Weights of a small transformer language model.
Size: 21 layers, 4 heads of 128, MLP 1024 GELU, vocabulary 8192, 24.3M parameters.
Architecture: LayerNorm before each block, no biases in attention or MLP, tied embeddings.
Each number is 200 + 20 x the weight over its row's rms, rounded and kept within 0 to 999. Layers, rows and columns count from 0. The size before them is the row's rms in percent of the matrix's.

# layer 17 attention output (transposed), 512x256, rms 0.0796, rows 234-255, columns 0-127
103,184,228,204,175,186,235,157,214,154,192,209,173,204,197,214,200,215,212,191,236,168,202,206,204,201,148,197,191,231,206,213,181,206,163,193,216,177,172,192,184,228,219,228,189,196,199,178,168,209,181,190,205,208,181,199,207,192,227,207,207,197,191,212,225,208,196,185,191,216,196,200,224,205,212,223,178,193,200,174,218,219,199,199,185,215,185,212,188,200,197,167,182,214,165,215,194,216,175,230,204,201,197,228,181,213,172,194,189,203,188,196,237,216,217,191,197,250,180,218,216,187,261,219,214,226,180,200,196
101,181,204,174,191,184,202,209,218,197,191,201,212,158,195,219,201,199,215,175,210,189,227,252,233,211,185,195,181,168,232,231,201,199,152,193,193,218,183,198,224,157,225,184,199,210,204,206,182,216,212,205,208,193,199,181,178,184,193,190,223,160,196,212,206,182,182,192,188,175,191,192,202,228,200,189,196,220,184,178,192,215,179,200,185,211,209,186,189,235,190,216,174,212,189,211,195,185,170,234,187,212,205,206,184,181,190,206,185,217,181,204,207,201,233,188,201,197,196,243,179,211,224,210,204,197,187,193,185
111,188,206,219,189,207,231,154,207,185,205,234,217,192,174,211,203,188,175,173,224,194,243,202,160,207,194,198,219,210,219,193,194,201,164,171,200,176,194,162,194,223,201,189,190,187,177,201,236,189,188,186,186,147,208,185,174,209,243,195,205,190,199,189,224,188,222,198,160,165,244,187,176,164,224,192,199,173,197,207,193,211,177,200,191,192,216,211,214,217,223,197,217,196,191,206,235,212,216,246,211,172,199,204,214,238,177,167,192,208,216,221,210,181,202,179,156,194,215,240,171,219,230,216,187,199,190,200,203
099,190,180,204,203,207,176,212,173,188,193,186,189,173,213,207,149,210,205,227,212,193,206,182,185,203,214,165,202,197,192,193,186,242,201,194,243,227,220,193,200,212,209,182,197,202,176,178,172,224,213,191,190,166,217,174,219,230,222,210,239,202,170,186,161,166,188,218,243,189,213,208,220,142,214,194,213,207,154,198,214,201,157,209,205,204,181,199,230,219,180,226,229,203,203,186,204,188,198,216,224,182,238,223,232,223,200,201,183,200,191,176,217,198,213,207,176,217,222,239,196,228,217,209,227,216,185,232,216
098,164,201,192,220,217,220,196,180,190,209,197,207,158,186,182,183,228,195,208,240,205,248,171,224,220,200,176,225,172,207,187,147,211,200,203,191,172,176,220,205,199,197,225,231,199,187,197,216,215,182,205,207,172,236,189,177,182,176,181,240,174,158,199,165,206,176,233,192,204,207,186,207,213,203,204,195,218,216,223,177,214,216,215,187,198,180,185,229,184,230,218,238,218,171,218,203,183,203,221,213,236,207,228,223,198,170,210,190,187,204,188,202,192,172,210,191,185,235,186,233,204,194,183,191,205,216,190,215
107,198,215,210,214,222,220,214,236,204,186,220,184,217,196,198,178,193,245,203,217,224,167,220,199,206,201,164,228,216,176,159,214,198,186,182,219,172,224,205,191,153,177,200,204,175,182,215,159,216,206,201,188,221,201,224,207,186,206,201,210,195,181,188,196,221,216,231,172,190,200,239,177,200,185,178,262,204,172,230,205,222,199,216,219,201,192,188,193,201,217,195,192,219,202,210,207,164,214,188,219,202,203,184,172,237,179,216,211,163,176,196,192,177,193,179,258,201,203,209,210,217,198,219,221,226,210,176,211
100,172,178,188,197,194,208,180,195,200,173,197,221,165,174,162,208,215,216,226,217,211,233,190,216,212,161,162,209,179,245,218,192,192,232,191,183,151,219,205,195,218,203,204,195,210,232,222,185,211,177,177,207,183,194,183,184,229,195,157,193,173,199,159,199,180,240,174,205,182,228,156,210,193,191,230,161,183,245,190,185,220,193,203,193,228,203,196,194,179,219,157,192,174,195,208,237,207,195,216,216,197,199,216,197,225,231,187,200,178,219,195,204,193,163,224,200,213,203,220,193,201,183,193,172,194,167,199,180
103,178,229,212,179,230,209,191,221,206,208,167,189,176,211,206,192,209,194,195,193,176,222,177,257,167,185,187,219,173,212,227,168,201,186,206,188,184,160,195,201,195,221,183,205,164,187,206,240,172,191,206,198,183,220,200,198,222,198,221,186,204,229,230,184,244,194,196,170,190,210,162,223,214,211,174,197,206,213,215,172,181,208,215,213,179,233,207,171,190,232,259,201,166,182,189,207,188,191,186,165,206,200,199,171,211,187,215,218,204,195,224,201,196,202,178,161,182,199,208,187,181,166,170,170,202,205,239,199
097,161,222,176,191,217,190,237,225,207,223,212,220,193,200,208,178,203,187,186,181,245,190,215,232,225,201,224,173,184,180,204,233,204,202,179,192,223,184,180,215,225,185,176,200,194,203,210,214,227,220,212,205,177,198,225,186,219,178,187,189,250,161,175,221,188,204,157,205,201,190,194,193,172,230,196,215,191,194,219,176,182,201,181,197,204,204,213,195,182,208,229,181,218,209,181,205,194,202,191,201,187,208,194,185,209,200,196,219,210,183,205,241,189,244,206,178,192,205,200,191,161,239,207,223,223,183,220,202
095,184,184,201,207,237,231,217,203,192,199,203,200,197,185,205,224,205,187,199,188,200,175,215,205,194,175,210,190,213,184,174,237,233,184,198,234,171,194,185,204,214,180,203,231,199,223,230,187,195,195,201,180,190,229,232,186,206,201,195,196,207,188,187,202,209,204,187,206,212,202,239,211,155,180,192,181,235,199,203,195,186,214,190,199,222,176,234,188,197,204,188,194,237,188,176,212,187,216,195,191,225,195,187,189,210,218,161,218,185,227,202,224,209,221,190,193,253,184,192,213,212,204,203,231,219,197,214,204
101,168,224,195,151,224,201,189,220,217,218,221,204,227,202,184,219,204,215,180,206,250,186,205,213,191,199,190,210,203,195,208,259,204,240,203,208,194,212,195,198,192,160,199,212,170,203,209,253,194,203,205,195,232,189,206,175,208,199,203,194,195,216,189,202,241,205,201,157,212,186,209,198,190,159,165,206,193,243,219,178,222,212,191,234,201,222,192,201,182,210,184,222,227,189,200,222,184,181,180,200,207,183,201,197,204,213,201,203,182,200,207,197,184,200,203,197,195,205,177,191,178,157,202,184,191,223,194,229
122,213,195,216,238,192,213,201,215,187,195,202,226,214,189,224,205,198,206,181,226,188,178,177,140,196,206,210,236,211,220,197,223,181,205,166,165,142,187,219,200,191,210,184,177,193,194,191,220,179,218,174,200,189,201,214,210,186,209,190,156,161,221,191,206,202,196,211,169,203,224,219,174,242,206,195,204,191,210,208,190,255,168,207,229,188,204,179,204,205,200,188,185,203,221,192,204,210,202,225,240,216,195,180,201,216,223,163,216,210,189,179,171,191,188,180,221,215,209,206,199,193,176,182,168,172,220,200,220
114,144,189,188,191,218,182,199,188,172,219,206,224,194,188,194,209,234,221,188,172,198,194,239,194,236,198,206,167,176,218,189,211,188,178,193,251,237,190,181,215,223,210,151,241,232,184,191,236,202,213,211,192,193,193,224,156,212,196,190,256,209,188,191,208,214,218,177,190,200,223,214,220,136,168,201,195,213,210,210,187,208,199,192,193,244,195,163,219,173,240,194,227,222,186,190,216,198,191,240,180,221,192,209,201,204,195,182,192,200,219,193,207,216,209,186,166,200,182,192,205,197,187,181,195,181,191,220,191
106,196,165,192,181,206,185,221,199,200,225,194,162,218,203,194,191,198,207,210,173,185,164,200,237,172,197,185,194,188,203,221,210,198,179,195,172,200,178,200,214,198,180,170,197,196,197,208,237,223,202,189,194,198,184,228,217,241,201,240,185,215,238,197,196,206,171,212,211,209,202,201,198,215,203,186,207,181,183,191,195,184,171,218,226,235,239,205,177,230,218,226,181,198,222,173,203,180,196,192,167,206,223,187,181,189,211,211,200,205,179,197,240,184,217,206,189,197,208,204,233,176,168,182,180,221,184,256,186
091,228,220,214,159,225,216,190,214,191,195,203,200,150,203,158,214,203,186,227,175,192,237,187,190,219,220,208,178,201,232,197,211,205,165,228,209,206,187,183,221,196,199,221,217,219,173,203,166,215,229,215,185,199,236,142,195,191,223,199,194,162,186,231,232,192,207,205,190,227,168,204,191,205,218,183,176,186,192,173,200,190,205,142,197,176,194,230,219,227,168,241,190,206,201,213,197,236,196,215,191,210,195,200,191,205,218,192,216,197,202,207,188,201,229,247,230,187,222,203,178,198,235,213,202,204,191,182,194
109,252,227,198,238,193,182,202,174,238,201,185,230,213,195,221,198,161,181,184,192,226,230,201,213,184,219,224,186,198,197,225,182,195,219,207,191,235,203,188,178,201,204,188,186,217,184,177,221,187,196,195,202,193,211,191,204,193,189,206,211,210,214,226,211,218,194,210,186,176,197,184,193,194,211,180,224,191,178,220,195,170,203,208,176,192,205,228,184,192,189,219,222,179,204,179,183,192,226,201,183,186,177,193,179,210,202,185,183,199,188,199,193,224,192,172,168,162,198,216,169,212,242,177,192,170,201,159,188
108,207,216,202,258,191,191,223,177,222,225,196,205,194,230,215,168,191,191,201,176,208,196,198,218,204,184,189,216,194,195,201,174,189,259,185,198,214,234,190,198,198,212,204,193,174,201,213,191,211,208,194,194,234,156,185,202,192,191,184,196,226,202,197,179,235,229,195,208,188,195,154,211,234,219,222,243,164,220,194,173,187,201,218,216,160,243,199,210,181,203,234,187,163,185,192,220,210,210,219,172,204,221,200,167,219,175,204,206,212,182,209,173,167,188,177,171,184,193,206,192,180,183,190,194,223,198,187,186
111,204,192,199,223,207,214,232,192,240,240,192,218,220,199,210,195,158,224,172,190,246,203,198,214,226,179,208,196,202,169,196,206,196,211,176,239,185,211,210,186,166,195,148,165,168,175,213,213,191,170,186,210,172,219,226,202,229,198,214,196,213,194,174,207,220,190,197,172,206,196,195,178,227,219,205,218,204,186,222,185,202,200,212,226,194,215,211,204,193,232,212,194,184,214,189,220,178,193,193,213,196,215,184,202,211,183,214,226,228,159,178,190,229,194,164,224,173,207,205,167,163,202,201,224,222,230,205,212
095,205,181,197,186,207,180,201,206,203,183,151,193,240,202,198,196,170,184,167,233,168,210,188,182,177,179,179,214,215,221,213,195,221,194,204,214,208,242,197,158,154,210,166,193,194,241,192,195,184,176,187,215,163,189,205,185,163,208,217,173,226,232,220,200,223,192,218,188,213,205,231,192,189,183,183,171,210,210,204,191,196,156,200,209,218,204,215,171,206,227,180,246,176,184,213,203,189,171,224,196,210,224,196,178,181,209,207,205,184,204,219,204,195,223,164,206,195,193,242,190,231,173,189,186,185,174,227,220
107,185,191,186,209,221,174,219,173,204,202,205,193,222,188,198,206,184,195,203,201,207,224,224,188,218,215,197,169,203,229,204,179,197,193,195,212,235,200,162,203,179,193,186,200,218,184,196,195,198,212,194,191,163,186,169,175,203,217,216,228,237,192,217,218,159,167,195,184,174,208,200,172,150,190,212,231,182,131,212,158,201,196,187,159,210,200,220,205,220,197,218,256,204,208,189,211,189,227,227,228,184,189,204,200,222,187,165,203,181,186,195,228,190,223,179,151,196,204,204,196,209,259,225,206,190,208,209,194
119,166,168,203,210,211,210,238,208,200,232,227,221,182,218,233,198,191,206,191,206,194,214,245,227,189,184,168,215,176,213,206,208,201,163,218,204,207,245,199,202,175,196,194,214,188,190,227,234,196,183,205,171,216,190,223,209,202,214,211,219,195,214,202,183,185,202,195,192,161,213,196,206,183,234,210,220,204,197,218,205,194,164,222,219,210,221,170,191,193,201,213,185,186,198,211,250,179,203,214,210,201,213,189,210,188,183,204,196,200,221,215,194,169,180,157,170,216,186,185,186,224,158,184,168,197,216,182,190
098,135,184,222,190,189,175,181,167,214,180,191,181,199,206,206,204,211,207,208,191,229,192,188,209,201,170,167,194,215,214,235,218,225,230,227,237,200,201,184,210,208,191,192,201,212,223,205,210,239,211,188,190,194,192,134,200,224,218,199,208,200,211,211,217,196,200,198,204,207,216,185,203,183,192,191,175,180,198,171,218,194,174,188,221,157,206,205,202,207,187,196,171,176,194,196,212,206,188,213,170,186,218,210,173,224,207,185,204,211,197,210,218,202,217,206,180,197,244,226,174,210,223,191,231,208,182,249,222
# layer 17 attention value, 512x256, rms 0.0809, rows 235-255, columns 0-127
103,227,204,213,163,193,226,190,201,201,244,188,196,197,204,220,169,204,178,187,202,212,202,224,222,219,179,215,194,230,188,200,229,202,197,188,233,205,194,201,228,204,185,164,221,224,186,179,189,206,201,213,246,212,194,197,203,226,191,208,200,189,204,212,199,171,184,163,181,164,227,192,188,227,205,219,192,178,168,212,171,179,225,204,187,234,191,201,189,167,199,207,204,190,185,196,187,197,185,216,200,209,219,203,205,214,223,195,193,173,202,192,227,190,167,167,198,201,225,245,209,184,209,174,209,228,185,213,231
109,197,178,193,204,239,218,207,214,185,202,193,225,175,162,221,156,216,200,169,202,195,194,211,226,224,202,210,223,210,207,184,187,210,207,188,193,195,212,177,195,226,253,221,186,206,178,198,218,189,197,164,191,213,244,231,216,213,184,220,186,197,250,202,213,191,185,240,162,195,210,197,207,214,171,184,205,214,221,218,237,198,195,220,234,195,206,231,224,194,218,180,186,226,199,197,235,227,209,234,220,153,191,189,225,202,203,181,202,196,162,182,185,224,201,184,181,212,221,194,178,193,216,197,229,183,184,196,208
100,192,187,175,219,176,176,164,187,231,199,186,203,187,160,205,209,198,193,191,166,198,173,222,211,196,213,182,219,188,220,193,210,220,213,209,185,215,206,149,206,229,184,216,193,221,196,189,181,194,210,197,222,201,198,231,234,223,155,202,185,208,244,199,150,223,182,180,218,219,209,195,210,140,203,201,186,213,206,213,225,195,204,205,190,241,178,241,216,230,189,191,206,209,202,159,207,211,202,243,206,140,186,203,195,189,182,209,199,229,186,177,242,195,199,193,209,234,213,205,181,195,207,223,204,194,189,244,162
101,221,193,195,184,182,227,245,205,165,226,210,185,188,167,185,207,175,243,194,196,222,210,185,203,215,186,229,190,181,179,211,208,208,195,200,180,212,193,216,215,188,190,200,184,192,204,189,208,201,148,202,186,199,210,180,157,198,181,166,214,143,188,243,172,186,180,182,209,218,199,180,207,236,200,203,214,196,217,221,178,198,218,215,155,223,202,206,217,160,230,205,222,224,220,166,212,177,186,212,213,187,212,209,198,184,192,199,230,192,153,213,189,249,214,207,210,191,207,233,187,193,187,214,179,175,215,208,216
113,203,181,202,247,190,194,194,207,201,195,204,206,190,208,195,217,195,195,186,169,195,187,182,220,224,213,230,172,209,175,217,201,207,188,199,241,204,163,165,188,193,191,198,190,194,180,198,150,227,174,217,210,218,213,200,239,219,199,210,195,208,206,179,204,187,243,191,214,206,192,234,164,217,222,202,205,264,193,211,169,195,189,247,188,211,202,166,177,187,224,174,183,186,206,202,171,185,206,195,208,194,196,217,198,213,214,207,203,200,135,200,187,173,213,189,199,218,177,212,180,208,205,191,173,236,224,171,231
100,185,205,205,170,163,194,233,185,189,197,197,213,165,187,191,168,173,216,140,239,238,218,137,210,203,184,174,223,185,213,220,167,195,197,210,202,185,213,208,198,206,208,158,191,206,192,208,173,191,208,200,168,204,228,177,186,208,191,131,214,186,182,171,187,185,201,199,223,201,193,191,196,192,182,194,205,181,247,212,188,197,185,202,207,219,198,203,206,170,226,216,223,184,207,215,195,176,189,221,207,207,210,191,211,208,213,190,203,214,203,193,211,205,196,225,200,208,196,241,238,192,230,213,202,184,196,210,212
104,180,189,224,171,192,208,188,196,199,218,211,187,214,203,214,214,206,166,226,193,173,191,229,207,178,172,185,208,183,191,202,158,199,222,207,194,211,209,214,210,192,218,214,247,190,178,175,240,200,180,189,191,193,187,197,160,172,219,190,206,168,181,242,180,169,208,208,172,167,231,188,181,234,207,170,206,190,184,169,256,170,250,205,206,164,178,172,180,201,244,188,222,199,184,200,182,182,202,203,223,211,217,194,201,218,192,211,196,184,147,209,210,208,165,189,211,184,209,239,164,192,178,233,214,194,204,239,204
093,208,207,231,168,223,201,174,192,225,194,224,182,207,190,237,237,182,176,182,163,215,218,216,218,217,207,200,198,210,203,219,169,183,204,173,183,201,185,178,192,220,233,184,188,189,212,191,216,232,179,190,180,173,189,209,223,194,190,214,199,222,164,161,184,213,226,169,170,183,183,187,195,180,181,217,205,182,183,192,221,183,214,177,227,232,219,232,212,200,197,211,198,205,246,214,194,194,204,193,201,222,178,212,176,191,193,168,239,163,221,182,223,167,218,163,152,179,202,156,144,221,188,216,162,218,201,170,187
098,206,166,214,202,177,219,174,225,213,179,210,188,204,196,203,217,222,220,207,172,193,203,223,211,202,227,173,194,195,218,220,252,224,176,193,207,144,192,191,185,218,175,199,188,198,184,201,198,194,215,196,176,201,175,214,194,171,182,206,218,207,191,184,172,204,202,207,197,215,160,236,194,178,165,189,197,210,178,177,229,196,197,194,228,204,195,183,195,167,230,159,197,209,223,169,208,202,201,182,203,166,202,198,195,186,203,180,226,177,194,177,230,198,179,182,196,224,188,207,163,226,210,163,207,181,170,190,192
102,180,151,216,139,195,223,210,208,203,185,232,206,228,205,210,235,226,192,168,192,167,199,214,179,222,212,182,184,234,184,199,167,193,200,206,238,171,216,203,205,216,195,210,165,175,202,196,225,248,163,184,170,182,169,204,159,177,197,188,189,214,191,177,193,172,227,207,194,216,198,198,192,187,213,176,199,196,217,223,197,216,194,214,217,184,214,152,195,184,160,189,205,225,241,214,186,207,207,171,215,240,205,226,186,206,204,162,208,170,165,185,191,216,185,204,201,199,197,212,185,175,191,189,171,221,225,198,220
127,199,179,186,228,205,254,193,216,187,234,218,250,192,195,190,189,196,181,154,221,194,204,190,192,190,218,213,210,227,175,202,196,200,214,182,211,182,204,209,203,207,208,185,195,187,200,190,212,193,216,174,232,208,204,200,237,229,181,215,184,195,237,249,170,174,205,244,204,214,213,235,192,223,170,190,192,188,224,182,234,227,198,224,241,184,213,183,161,197,195,181,182,211,204,203,206,195,209,215,228,210,190,195,226,207,204,193,189,219,171,201,189,218,199,178,205,191,160,219,231,214,208,190,221,184,205,195,240
112,200,183,202,191,180,226,231,220,210,223,168,184,195,194,220,224,219,220,198,166,172,202,194,189,205,199,186,164,192,182,203,207,196,219,219,219,203,211,177,159,230,198,191,210,189,223,204,218,184,240,199,181,174,173,215,154,192,204,190,215,198,163,220,198,191,212,191,181,203,217,183,172,182,193,207,182,198,215,234,186,169,164,186,176,249,213,151,213,196,189,167,207,204,233,180,218,220,210,215,201,220,230,203,211,196,211,193,212,159,187,199,211,213,163,148,183,217,193,207,210,202,197,199,183,202,184,227,159
107,173,222,221,183,170,192,190,217,205,195,210,197,197,197,225,229,216,186,206,141,196,172,228,209,200,206,182,191,194,215,224,159,195,243,174,188,217,207,183,220,229,200,178,216,207,196,201,209,209,179,192,186,205,189,218,209,247,216,252,193,191,187,178,184,197,219,212,223,174,215,186,204,182,199,206,171,225,174,197,218,218,179,173,203,177,200,188,168,235,226,226,203,169,191,211,191,208,203,174,208,206,210,207,183,209,196,222,191,186,165,211,254,190,198,203,204,196,206,216,164,205,169,246,191,199,199,230,218
092,233,188,176,195,240,194,166,213,172,213,200,240,181,232,228,190,208,187,220,194,196,184,218,208,248,163,174,206,217,204,199,256,199,170,209,177,156,224,217,189,167,206,192,204,183,215,196,192,175,223,202,193,226,199,176,208,221,184,165,207,221,228,229,207,185,176,147,218,190,187,184,182,218,180,213,204,193,160,213,193,210,221,182,192,197,204,223,175,210,188,204,197,233,214,206,181,202,199,209,211,127,212,200,211,225,200,189,197,204,193,196,208,218,174,245,188,211,228,198,179,203,201,165,239,243,213,208,194
112,218,198,213,211,219,154,227,195,218,197,187,185,238,237,198,190,199,192,230,218,164,209,230,181,195,175,206,198,217,209,202,181,192,217,180,194,221,210,213,198,208,221,211,210,210,187,222,209,189,214,180,194,188,210,170,202,186,186,227,203,200,189,182,233,209,232,219,194,180,232,212,201,199,196,185,205,213,200,202,219,158,200,211,191,182,192,234,215,230,217,188,192,185,159,223,188,220,212,198,206,236,200,196,180,185,191,210,194,158,221,194,153,192,202,202,183,177,224,202,194,196,192,192,192,176,226,208,197
110,206,221,188,221,221,161,215,184,236,214,211,175,197,216,205,183,188,173,188,220,187,192,173,189,181,170,223,200,211,169,192,183,192,212,160,179,240,204,200,179,186,250,197,239,194,186,193,211,208,192,213,204,197,222,181,194,206,239,153,197,200,187,190,226,238,218,230,149,201,215,201,211,212,220,194,208,181,224,207,190,189,226,228,220,201,204,202,211,234,220,199,203,178,176,234,201,175,206,205,167,215,190,196,192,204,184,220,209,201,225,195,144,193,166,225,155,184,211,183,180,202,191,229,204,224,223,192,183
111,199,186,217,220,227,178,177,181,235,182,222,222,219,217,183,208,180,203,160,185,190,209,206,203,210,215,197,216,203,177,189,166,190,198,170,234,220,169,188,174,195,193,193,204,195,201,188,219,220,175,204,214,170,207,198,236,191,186,220,181,189,167,196,189,218,207,207,174,177,181,193,153,185,200,189,229,180,167,233,253,196,209,234,176,201,213,225,197,194,254,189,186,190,202,203,215,195,207,192,216,236,193,206,206,201,216,224,207,207,174,195,166,180,210,184,182,164,206,185,169,219,189,215,173,218,185,193,154
094,177,204,188,205,161,220,212,168,234,216,190,167,187,204,182,180,184,207,222,199,216,198,243,197,193,179,180,212,197,206,202,208,221,221,189,232,174,217,189,202,182,193,230,213,214,169,181,195,215,198,187,213,218,216,198,211,206,233,226,192,193,200,192,236,202,181,200,252,208,232,186,191,181,218,179,163,181,184,222,213,170,212,197,232,190,171,154,216,195,230,206,207,210,165,221,198,208,203,206,180,220,235,186,188,209,178,195,186,211,165,180,210,216,197,207,202,207,199,228,170,191,186,172,181,167,179,209,220
105,223,186,207,221,237,185,221,219,214,203,201,184,201,193,214,185,219,205,207,160,180,206,269,210,188,188,201,201,224,217,205,184,213,221,188,204,191,196,165,189,179,227,200,191,191,191,221,182,197,188,164,189,201,209,218,187,226,191,228,191,198,215,164,230,210,218,199,206,187,205,188,201,187,196,225,188,213,180,209,204,163,182,213,202,240,185,232,222,210,196,208,200,217,193,226,196,227,229,190,188,201,173,204,183,196,216,174,201,198,203,216,235,185,211,164,154,193,227,188,179,201,213,162,197,199,172,221,190
116,165,192,183,184,196,173,224,215,202,211,150,191,196,211,179,179,210,205,166,180,201,193,211,201,212,203,195,198,224,227,203,196,208,200,192,199,202,191,171,173,190,182,163,217,207,166,223,210,203,188,211,195,187,192,229,187,189,194,211,190,183,184,180,198,207,188,257,142,200,222,197,204,187,270,174,206,202,215,195,188,160,219,196,222,179,190,200,235,165,216,203,223,181,179,183,227,224,207,211,210,181,206,203,223,221,173,236,201,226,203,174,208,182,191,168,183,215,184,219,154,183,167,217,197,238,195,191,197
100,191,198,190,218,201,178,144,191,243,199,205,200,206,177,245,193,211,190,178,189,158,195,205,210,196,208,138,198,185,205,185,184,193,188,220,214,187,243,173,150,198,230,178,192,201,181,195,173,185,190,216,210,199,203,215,206,188,180,207,194,192,250,175,182,210,180,205,191,186,211,196,218,168,189,206,203,179,179,211,218,202,170,236,209,193,203,224,225,229,163,201,186,225,197,201,189,203,214,217,179,170,197,191,177,196,191,206,188,203,219,176,186,208,216,225,214,219,191,193,169,192,182,227,212,237,173,250,170
# layer 17 attention query, 512x256, rms 0.0681, rows 256-261, columns 0-127
101,222,193,198,213,207,182,206,226,241,192,242,160,178,214,173,199,202,213,240,167,219,189,192,204,216,229,182,199,161,211,190,201,219,189,191,200,189,173,178,226,210,193,180,171,182,206,183,238,210,213,191,196,197,165,196,205,181,211,182,194,201,189,194,190,175,186,247,193,219,224,202,193,208,214,173,167,157,175,200,199,193,193,188,154,181,200,191,222,193,200,214,202,235,234,189,196,216,194,211,216,237,228,191,212,167,238,241,178,155,224,239,216,180,191,232,205,198,208,220,198,162,234,207,196,210,172,175,165
101,220,206,189,209,176,173,200,212,218,158,210,187,196,186,162,206,253,212,214,233,236,168,189,210,231,225,209,239,203,217,194,198,185,206,215,194,209,192,193,193,206,178,191,159,200,200,171,218,195,223,170,216,165,207,168,195,197,229,194,209,213,211,189,176,218,171,175,186,207,221,202,229,219,189,174,171,189,189,156,193,206,235,188,195,210,181,174,213,199,200,212,215,193,196,200,224,224,186,204,186,206,212,209,201,212,209,200,211,217,169,205,221,177,211,194,236,198,198,214,199,203,170,204,198,231,226,222,176
084,181,169,224,219,203,225,200,202,199,195,222,217,190,215,154,229,151,179,182,194,205,196,190,166,217,205,183,160,194,209,202,193,233,240,196,187,175,200,159,210,198,208,192,207,179,195,187,226,165,211,201,228,223,195,213,166,215,188,212,193,214,218,190,200,199,178,186,157,191,213,182,185,182,188,157,185,197,187,195,197,167,209,210,163,194,185,174,211,172,195,202,199,193,206,215,190,200,187,193,165,207,200,169,205,175,208,184,195,172,232,177,198,163,201,225,200,261,250,188,212,168,211,200,237,204,193,194,217
091,176,159,222,210,215,208,204,186,194,190,166,206,182,186,188,224,202,223,173,209,192,211,217,237,173,234,198,178,211,195,186,211,150,194,225,187,190,157,222,184,202,176,181,184,197,195,198,221,190,192,147,183,223,195,220,216,202,214,189,215,209,190,179,171,214,163,183,204,217,257,190,230,187,198,191,220,222,183,208,207,208,225,195,194,228,160,196,235,176,215,173,159,181,209,152,221,210,192,192,222,196,206,196,201,240,214,238,171,217,198,198,198,177,195,219,216,208,220,196,213,175,214,230,223,176,246,231,243
102,212,205,227,198,167,202,201,210,226,226,204,168,211,198,190,190,243,221,191,169,191,206,202,215,198,179,188,185,193,209,195,219,203,203,202,254,214,216,216,207,198,193,217,183,200,186,207,191,205,201,225,197,208,180,193,205,217,229,213,174,182,195,224,243,195,162,182,194,192,160,190,236,191,178,208,188,180,223,183,213,173,199,168,197,189,164,226,172,157,210,211,177,213,236,203,224,220,237,184,173,214,213,179,191,249,213,232,195,209,194,152,215,188,212,223,184,187,217,195,218,212,189,172,198,212,222,172,180
106,168,187,220,210,229,207,159,176,194,187,191,219,217,232,231,208,170,211,187,201,181,222,209,237,157,219,199,201,202,214,178,185,199,225,182,195,178,161,185,209,200,214,182,241,209,216,222,173,191,154,199,211,196,172,212,164,167,190,221,191,188,172,166,222,216,207,223,219,190,195,179,204,221,224,237,222,208,205,202,198,217,209,202,200,233,197,215,209,225,224,165,199,178,175,211,199,176,225,185,214,158,177,209,212,221,193,181,199,187,227,169,185,206,200,204,209,194,190,235,204,192,209,203,206,188,180,200,230
# layer 17 attention key, 512x256, rms 0.0664, rows 256-261, columns 0-127
100,192,177,209,202,221,200,242,214,214,187,215,206,216,174,143,227,204,194,244,197,234,212,217,248,203,200,179,201,176,203,176,221,207,185,222,191,209,214,193,214,240,182,217,199,185,198,148,204,199,200,198,219,183,205,201,210,200,213,184,197,184,184,183,225,234,169,182,212,227,200,215,172,204,210,194,184,181,165,209,171,201,196,222,203,194,198,200,207,174,191,222,194,195,218,206,190,253,223,217,191,199,197,166,219,168,205,199,209,184,216,235,213,175,205,222,197,217,191,213,188,188,220,175,198,171,170,197,175
097,198,183,199,181,214,198,182,189,182,199,184,178,179,174,147,213,218,207,200,210,224,207,199,194,192,232,195,249,185,225,205,237,182,230,210,205,204,215,205,191,211,199,182,187,200,166,155,218,166,214,202,214,158,204,179,195,191,203,174,228,186,205,193,173,226,164,204,190,197,215,196,175,207,182,175,170,179,201,175,202,214,210,215,178,197,196,212,206,209,193,234,193,174,209,184,220,237,181,234,229,230,217,185,217,198,221,186,193,222,205,225,227,172,196,163,219,252,194,207,194,197,202,232,223,190,219,191,181
077,206,188,212,222,176,202,207,198,178,201,180,183,200,200,179,208,146,209,176,218,192,201,188,197,192,205,194,204,204,209,196,216,266,223,221,208,191,212,196,175,187,210,198,186,178,194,181,188,187,187,192,215,201,207,223,183,215,217,210,201,206,192,217,198,197,184,199,199,172,134,215,209,190,168,194,202,172,213,217,191,201,195,185,217,203,203,188,192,206,222,207,213,211,210,190,201,207,179,181,164,213,238,237,172,208,203,201,221,190,184,184,220,198,181,190,227,181,198,186,188,209,201,218,182,179,197,209,182
088,165,207,220,160,215,216,197,178,180,180,170,201,199,249,220,212,218,206,212,190,196,202,225,190,186,190,199,196,208,184,186,215,167,185,217,201,197,177,187,202,206,202,196,192,188,192,172,216,165,209,226,194,217,201,194,210,203,208,181,165,188,197,194,187,178,199,170,196,221,214,162,194,237,195,190,231,214,247,224,222,211,225,199,241,208,193,215,205,231,197,231,185,189,201,168,252,190,215,218,229,209,156,166,209,190,195,232,193,207,201,178,185,210,218,201,193,200,228,201,213,181,224,216,191,189,226,202,206
101,225,192,198,204,197,201,228,192,213,164,199,171,185,167,182,200,245,222,173,176,186,186,192,205,203,195,163,180,190,208,238,216,221,192,180,232,186,217,188,209,214,186,213,199,159,197,212,228,172,190,220,195,234,192,206,201,223,202,203,185,235,212,201,199,182,238,164,184,159,214,181,227,200,167,152,180,195,202,207,191,154,225,235,190,192,179,189,199,184,213,189,180,210,216,192,194,194,184,179,200,189,178,188,196,208,205,193,212,209,201,193,215,230,211,216,190,213,249,206,211,174,219,227,198,229,202,204,199
102,188,213,215,218,184,210,186,200,195,204,181,190,237,211,249,203,197,218,186,239,171,238,209,228,190,204,216,181,168,196,181,190,176,190,179,201,208,185,198,195,205,197,199,210,223,222,256,193,221,205,203,227,217,169,190,172,199,219,190,207,192,180,168,219,198,224,211,191,221,192,178,189,210,211,243,220,209,206,247,206,192,211,170,230,214,233,159,190,205,208,171,209,212,191,206,209,172,187,194,175,169,161,227,191,211,189,196,205,195,202,175,220,214,203,207,198,155,196,212,207,212,169,197,228,208,184,167,225